python train.py --n_layer=10 --activation="relu" --norm_eps=1e-05 --attn_scale=0.125 --init_std_qkv=0.0205 --init_std_o=0.0 --init_std_up=0.0205 --init_std_down=0.0 --optimizer="muon" --warmup_steps=200 --seq_len=256 --steps=7866
Each number is 128 + 32 x the weight over the matrix's rms, rounded and kept within 0 to 255. Layers, rows and columns count from 0. Numbers have three digits each.

# layer 2 attention value, 384x384, rms 0.0644, rows 15-40, columns 256-383
109084096156181173095117163159148147163159076112145134116102073138147125142181083103159163119141127104148131115147112150148124133114110122141130107081132187149116100084064102085103134127082116109112161149072101055117100139118138120162212122137138128127163133121112101096156177192121132110113118078155055138168046179074071143070144129145165119107146146153037146074141189144087102100069
119136135192166118126143090081107097176133142117099109144124145156142095102106120082119145113149169168137118114088152107110173158100126122100139170082174136164164130097093125196133037119170152132161177158153147113102114123089164062146143098106136188119127139130156134085128118148051064139137140100077114113144062145153124132179160147111143102126114130091122119118168189161140094170073
121124118146106089102117145150138088119145108111157157130142114108161166120165136115100116133131157114089181126061175183163156143078098137119127105114151120137149133135153178136136157115181058089114110089136100179118119067086109114112139137164141185121129115095132126167087169161123108156140144111090167141097163098168089167131132098134114151109184187158139085094109149179181158130151
142148082159106148088155154126090114163082139087168137116145210129102108152146088155114117108101139129085136142154175175082127093109097127143157110170173146103097159099095146081153192118160131101100148085082094089105082145113147148113102146115126097083130149129083085101087153128088107206123148135196147201131077164120154144122075095134104105138120205138138074112062090068160151147124
113128116132087120122162209070099138100130174060102107110157139112147020155144120060139148118100119132084127106155088122067073142169181120135152124145123109124156140130108121076063148122181135100138097162117147101093150154080166130121204119095134187107141151156151066182141107084154141113074193110144109170183085128122126162109066107161123158092105084143084153110145131127103221197120
089119109144102135200147133132157194152171159163172087147083097182129111119173118186128084151153141062199156129141096118091051140146146093094175102135139133132120121093108157159123186157124108110170088078128140145109150089141111118156124123144150117125138093100103059161146123105090101157160193120124190166154140128140142140151104107104195151092114116156165177067164134107150156196121
188148135128159111157159105172086091098124079062104114091166144109101168087122189123202111163106102125156064100152056170114130158144144148092157147120111141121117071072130131145095119141199106111093124155135130166138172081201168072184139088123102118114172150142138095126132142148156153130138151122092119087088185092151159097147047127139108105066120103097175143131135111069119145098134
079162184152174229095104154113156178091139178175166160134118124188093093132124113121152159163072158101086140127134152134077142131103125112133128162152130114119160147160148081120125148110085172147138174138129159128122097188074144134114148122108108088111165155103128161168095117158172127068077129135088101086079110110119096152188121135182118098108109104088133100080157150105103139123115
189142149120180132111169160141161100122079115112123097146106136190134069072139147162076127083112175157111132141159128119101091141084169130104083137099094142137144141159138198123137147158134070154085109108201102116138118155112155074106121156104082158128103115149165114141168131137143169115141182092128082160086127152115070140126148130154117124173121142101165120116123096054110126141123
106165131176090108090153213142151132071085118101176040080141137151137130072072162088120124101144136124128108059113086085106133086146137143128147091079135151180104164071127122179142146083158153135114168164093139118087141119111071112154120157132101131133118144191104083098126105159096092107091151134187136127116110154205136166104184160110122092144138121147163137123104138162092149110121
130097150144148164093179116159153185113135162142052147074165159053127133160162215123196177163101093118090110161085159147127103133087134119129091123139147126059047093140032072106142145114109096181118139108128147189125111182118127148161092076136090121106096079099158088144130126152104128133107142118145183129099137116041104115126094122162132132119150116103128166094136179161121149154121
150109159068091103145141121100148091143172137101103084144177146092107083183131123170178167098079128088132129178121119115136134163098119173106105122178129081081173115105190157099127191095121154105187138137104127165091068103166155159134129153118129132126112102129111134146140164067140144070132136138165153110120151142057111108107069187099093148142116140162107177117102130173149105130183
135115139126118163103168174155136156148138113144106107138144081184132159043082134141123157100158147106158107133085098111102151117128132121132141156162154106143136109137132115101132111155147141100143082085103117154135127170113117139165163115101197151089204136116189164146061161125125179136164093105121076076132067134124133062072204153127101145124093082117095124104061153089099145162153
126181135144103139130074153097075115138178052137166051109158105153151127093132123101138121153086150126119097148125136173114156125154168178098175186144109155146170127181155084152072175150114119099114086149116113070149065123142164116181218159109134158123116119096164082169164049104124176082122200121192055080096085113115095106131114151121100187106080199135118052084112115192162152136111
165142064067050128111106134107113120132112125046225107123133137123117081177170096107102156152070150165163138130134109092058182090157162093126119158144133111132175196144146192154052136156135142142124124130124165173158163143103097145108170124142145100101115088109177086117104165155141190131165120141132180095185165086126134127152134134129100137125085190182114116137185137106163121105154
148121134135083144120151125083130115129092084126136103148114118136136167150137161126152124105112106129110157106097134121071158086121138141134136116178167105096133078132063099153110161126100108218075124132135157125144125143038115143095107160122203074117168146186110111173123111119114162084189135099131148143125114149179146096155120162136107088142113097127098118118119116140132032163154
118118144174121163159091158058134116131142098084193183194081112042175131150122115148107131063113163148083132111104095103133136121166167152051097122119127122117165151150081127151135171184171107029109095149169157115112135132118067130158157113080117123149120120133132144106138145115127168095117057119167125110144139137082143112196118093128090147136132111119130104128124116085150150159133
146118161133139120128142156086159145084164156133130141193150061147125161129104117149127201143187150144109132122164147158147115154100163092122141063114186113129125098182119144069102112145051146151147093151148147139058159089144076093098129162143171108118095115127124192089145127124127145141133114119062132134207106111123116181173099050131159117187132089166078129101094141078141132171138
102101157167125112077115096154188177081158113102161130144118181111145170148114151175156083109099168131116119086180120078154122117091166140132117158141069140062099121110090128126091145119120083135137128138087128101180130121169126134116147083091134127182124090176168171169155153164115153165151132139087121148091094138139102153122123132146098130161155125084083143119066138069116113081117
111097171194115060181137173171105139117165176178068133099091125141147122163068123091160168160149125179082150114141060145119121181098178163152103096118154166130144102152226199161159098163072085126128101139144151154099119103171107128139161134145110098159067122097090063094155159109049107131090132133095141106121073112083149184105144150145171114177025149130112106085082119135171051112134
117070097090107170090169183156171120101079143167103162133075107149135174113128166138129135125204134129091126075174107133146119145115180189102150107078128138117137136176134152159152128111108145107082112137141149099187147106155086077159140158097153188098135116131131099155109062144157137128164050158148161117122088112141171116119105105167150136175179136060161124131164148115122117106131
119136105070149157131184085124134163090162112137171139141127095171104115079146117166129111116110089110171129181049069088079119145125162159167159157146127142131113130115131165074067078160127120175138144138131113148205110125144126103117140113120113103114051092116125084079113145175107143194159141120112204068118139167079160092102118148136091189138153136149116111096122166091141097140137
063125126130082206146084087201161130169119217144086172132125070188121115090081152134115124127137142163065127126183145108132091158195087101069168179087155108133105132163139097089146136112141109111098182102121118127184084118141162164134160164073133160136118151111113150080178133128099186119121116093148171182174140164152103177144137098076156095127146140140175115211164178107137111098093
100109150111180138089099137058092121174105125086146131142075127154150130054105062146135136138125134177109135094113179123135156135159106123149164198166094150138109124108162148135135070126092103129087063129141143164213171096115112141159106154115107139158095122150106185140147216165068106127124110159156090123154101210213118158074081126154170155136143096140087093120119120171138157089102
182162126101124090117156121163132116105086127184124144153181188093107123085085112119079152141063139054133101147138124134124053120189105069100067159105145086104100111131170121153103138116198136128135106144189135150115175104100117165139156145184168138125108186099108087116108185176141178109158120153121080094162153131108121134159166131167160144145144166133109086133125132109104150103148
131120168093096123120122128132118109123118100127180141147215144103152140130145153104092105093117117038126116131175160174119088140143187155052121166106144147189129126120110143145141166059153163086121108136129156088095178184070073129143087085105097130165167067141102080149082123156163138158157176080164091107126153150113152135087125145100126114153149111112125112106093097149169152091087
# layer 2 attention output (transposed), 384x384, rms 0.112, rows 15-39, columns 256-383
128094182129129109138128137174141129185120134149118146136087132145110129122174178155131115157129166103125095159131112117139162085144145113140144163120127133096140081157072182118161097189154099154145078139144091150108172155097118112112048168117101146119154113119118130091121121096167113130133107099111100137105118126175126097108096129099151140212083105148142148125134088109095124145123
164103124121142138150163146157164139060152087151141136110115105117124161161130124136112152154138108115078166131207146127153109103183154152140116138148146058121083137018172157155097178082143127067071130122098129123179144110145136129129167175115100182187105106191157115093123126118159139131106093135203136137150123137137128145193113087141100147145172134136116156158114107091090147095162
145129085125122128114141160118133088111084113178064110108167122119095138096104098115159146145130110107134102094114107117111077093121162087091094165111110165155124136131130139112135115083133117106175145119154131131138114142122160191110150116168105090155113096171142137147096103135077105067063137139190086094154111177116163153123090162140080118158145079125123136151169115152106119128109
135161177095168083096087095158151143115104127177074153107142147141156101130151152108119140119171103184103098138077082080091115146198150150143146139118138108131156150147146137095149154101139214141093102120229137120190159095090125114174156194084118164108048154111113117107157128133141114065093111137164169119201144096150120156113116155071144126137136076110101158101189199165128106144065
109155145131140139124097119187157088122100119191166106074116094165124132099119095179165099125164132128119146092133100184100183096097154105063111134140101146192039122110131130098177150189094111172114156078158190165090137169201125122119121147134168122145107073125117178154115155104131123133192047126126126096144118082159128103138134081075172120101101127134145155120097116089130088054113
144179118167158136105145136131125141097081141140139127151188094160090148108156111120137138113084132152089105112127177150129129119137135195144110085084149155110102131102128125137148103088156175212083123169160152154185075109114127160087137158116150128119119191126163096122115149137147104126151136143122117143046145185097113122124127090167097121145173188118110079212131161136156110111129
139118102087149182123118117160152187140134061113105123129111092171101105096117111100132102135161124147161203183103163150104132116117184111171069122122152136100189195155127114144156054155070124151157076112144126131106108189105140171108116151102123147138119148139135194087149096136121064148106121139171140112114106134163140094114185095152097054150135150109091063181174173168144175154169
176111117108087098158138169123157166115075089147129132147102139118140148125094113159095133098164119092171100166110098114166153030121119120156182140117144095142140094069073150103182148156111075139125101072104093139126119133136117116117112127149154084118122125109089150141098171146063125191149120154117094143157141075203076145126127127115103176112182117077112158118103090165134137140109
081081112156078145150052115125123105102125150132138151095129139136117138137113091107115132118148115110096108097104117168146224121086072075143140068084137115123102127111090133093118056104159112137159147140101151120148081105118104060156137133123129152152131122116091119149119170188085146104130145101186128098163157120118184099171153163097130110101145144109137106184137108159101123127175
098114150096138134191075160102121098117108144156134140127072089077167129169180133123111140127153129184117094162138197123136147184117103118170098117153108165144129142174100110072139181137134049123098042099174123176148100059186178166139151133087145080095125103131126116126179093109161173157131143158139152105103144122083104158131142104106095112174071137134114117107096193107117084104092
154108104109162130139061148147090108127117073120193158129135136186125185077144116111128107139089073124139126133143136089092106124118161055154118131077119119231119162123159167123160142117120186117127119087147120121103126098108112103112122119106173106154085145124102172110129148089179127162138130128107139134120120113190158111160170141062113037070096121141136110119139143162162171099136
183147152132099092087142093129085077178142187128096105148117131146170155123096135140100154120129145190072096097174160139150112138131117105132178178099173138171101118173137127099128071175141131146115145148100135100127105098153152145064118174114160128162129128114091102157179088164087165134145110107091144161138061174110127142086148126161122103140090109139093080110163133053077141078168
146120088113106090059091091087068060147159089174128138177073123154177116157085158144120149146107145160020184093159175175134130137100137102066059169079178175101099111083169172154084108072132089085105108140154145136157127081157108148129047167150087119149067100098093153068147122097151117151154117083110105150140098107102143116089177166073148157135124099191164139156133141145092133148141
092044101104156158149130145168247166115129153182173173137086086106179158126148101110098048089079152215122151089041104113136107139102140143148098079080103134163105123095135081115180168072178064153163103141117120137089143112122169075132101134142159122147132157131116159132138092121119152135096096132091081172050194095100144187145072105126128102113165106139140110118144155131123133090102
130126196155166183138129103177179132087116134179100137122123139163071140067063122135116119101121134101127067137119114131169174160061096144123147142095104169112108136120094098094156177128146110109109151098115084126116138115100111111126105077143150148178109110140122177136231072135117139154098097121115112132126098103131141120158152119140138102152110103128123145090089132153101105158140
155174142128147161163198072112152191143145106127128131130183073125146079138152157099130091193154200137129097138126026168143126162124120137106135153100086158130113171184127142062165156110127111132107122107124098166133154137140169130127133099156094169128100159107156111103078109109109156088110121129096087101060114178112194151119091177153153121131093147176139151110168152128132123115112
087102116136204156087149148189139124125162103169069128096121149153147071143131159101170101144125143104175162112156169145121081096114128121152147144087098135134119136145082167148148131139144157130101127049103131166145153136081161136150143140192133141143115081150096144141081121115154112129132097151101115136163196139106074133102108201115104123103081127152112114126135135162176159117071
124186175101120092087091135117087116092105117156071109126115135107133073110126194120161166141117164107096144130111118176121101126183098122160103113114128120112151166126115129115141193087168137139198188180091197141141137176075114087147168097153146117135140091073096154138154147071142153092131090120179132110089175166127146076128142153062139150099114142096159139180130140106145092074190
097131091140159127170111165170081097150119110109132100126143141104088099135115093107074101181135137134136150100153102123114108138125092117126158120112136106168116130133143133086129125135115111109074103108147154139132167142095126101086215155156115122070169107142096111098126153144130151154127228143122145104191148176114120042080158114114149128095174131149069110127139102114198150178135
123111136091036152114143125093148133136086089149136109114122119167111156131246128144134178125161137102100171152127197168146128164125134126082134095099122203155162102102081048116056147104124150099115111159105139147175133130111128163110058101143192095132096155144140174148115159179149144135113089132155136150114255101069063086162170118144120123133180108138180118118126172087135154146114
135142130159088107163122058126129085131147090093141181079077131154132173121096137121152091088058120174167050084143139170088089100143160093146109130127157147150148140137113082131088151150136138119186154130106121150135070141109134167109126098166121081177150123179219056157087125081164132120124152105189130107148133136106082050152151148115134091211070099177080134139105083140126138128153
115078166183128102109161141188091108128112118162139092109164146139146121097178105078118101137098097147090121123119166101140074133118114123100109141121188112135141150150130111162159166162126115127163092065093172109123150164107146160106117103091193134092189169151135193175115149125166142132133111150169060110127097098182138163087154146147124032123168159104171209128159100159069132161132
108160117112089152136097159144081109053156126099143115165119130121115127172167141139130170147082097126130105128100168130130110142133124143150120088111189128151158147130143115154153147121117168160126164104130123162114118160181138132164136106135148141124099135118124171142133120084084085111093131156137089123142069131123109078099128136184135168162083152124074132135100180093157140141192
130122095159088145133127148139137144119154098062152077105137138147097097150149176097115144110123143103203123066148081153129102167058116099118085104121142146137119075162161111147095201122105166111150138108149127160093136136173140158097149179119129112127154127156126097067123101142113127126114162078152135134135121099148101134121170129198099196163151141095188144146159069125139130121148
106083165180130152146101098155091127146163142100126132113109105118110113057114101119147104128159118107097105120117137163117129154062111151109213107108094158136154105160187100180151140146126151090143163109095165082146127089156110134153136125085149077149161108159108132145132122148129162127121110054128114106125123127184079138132127054099151112086121174118085135110096156122109103178107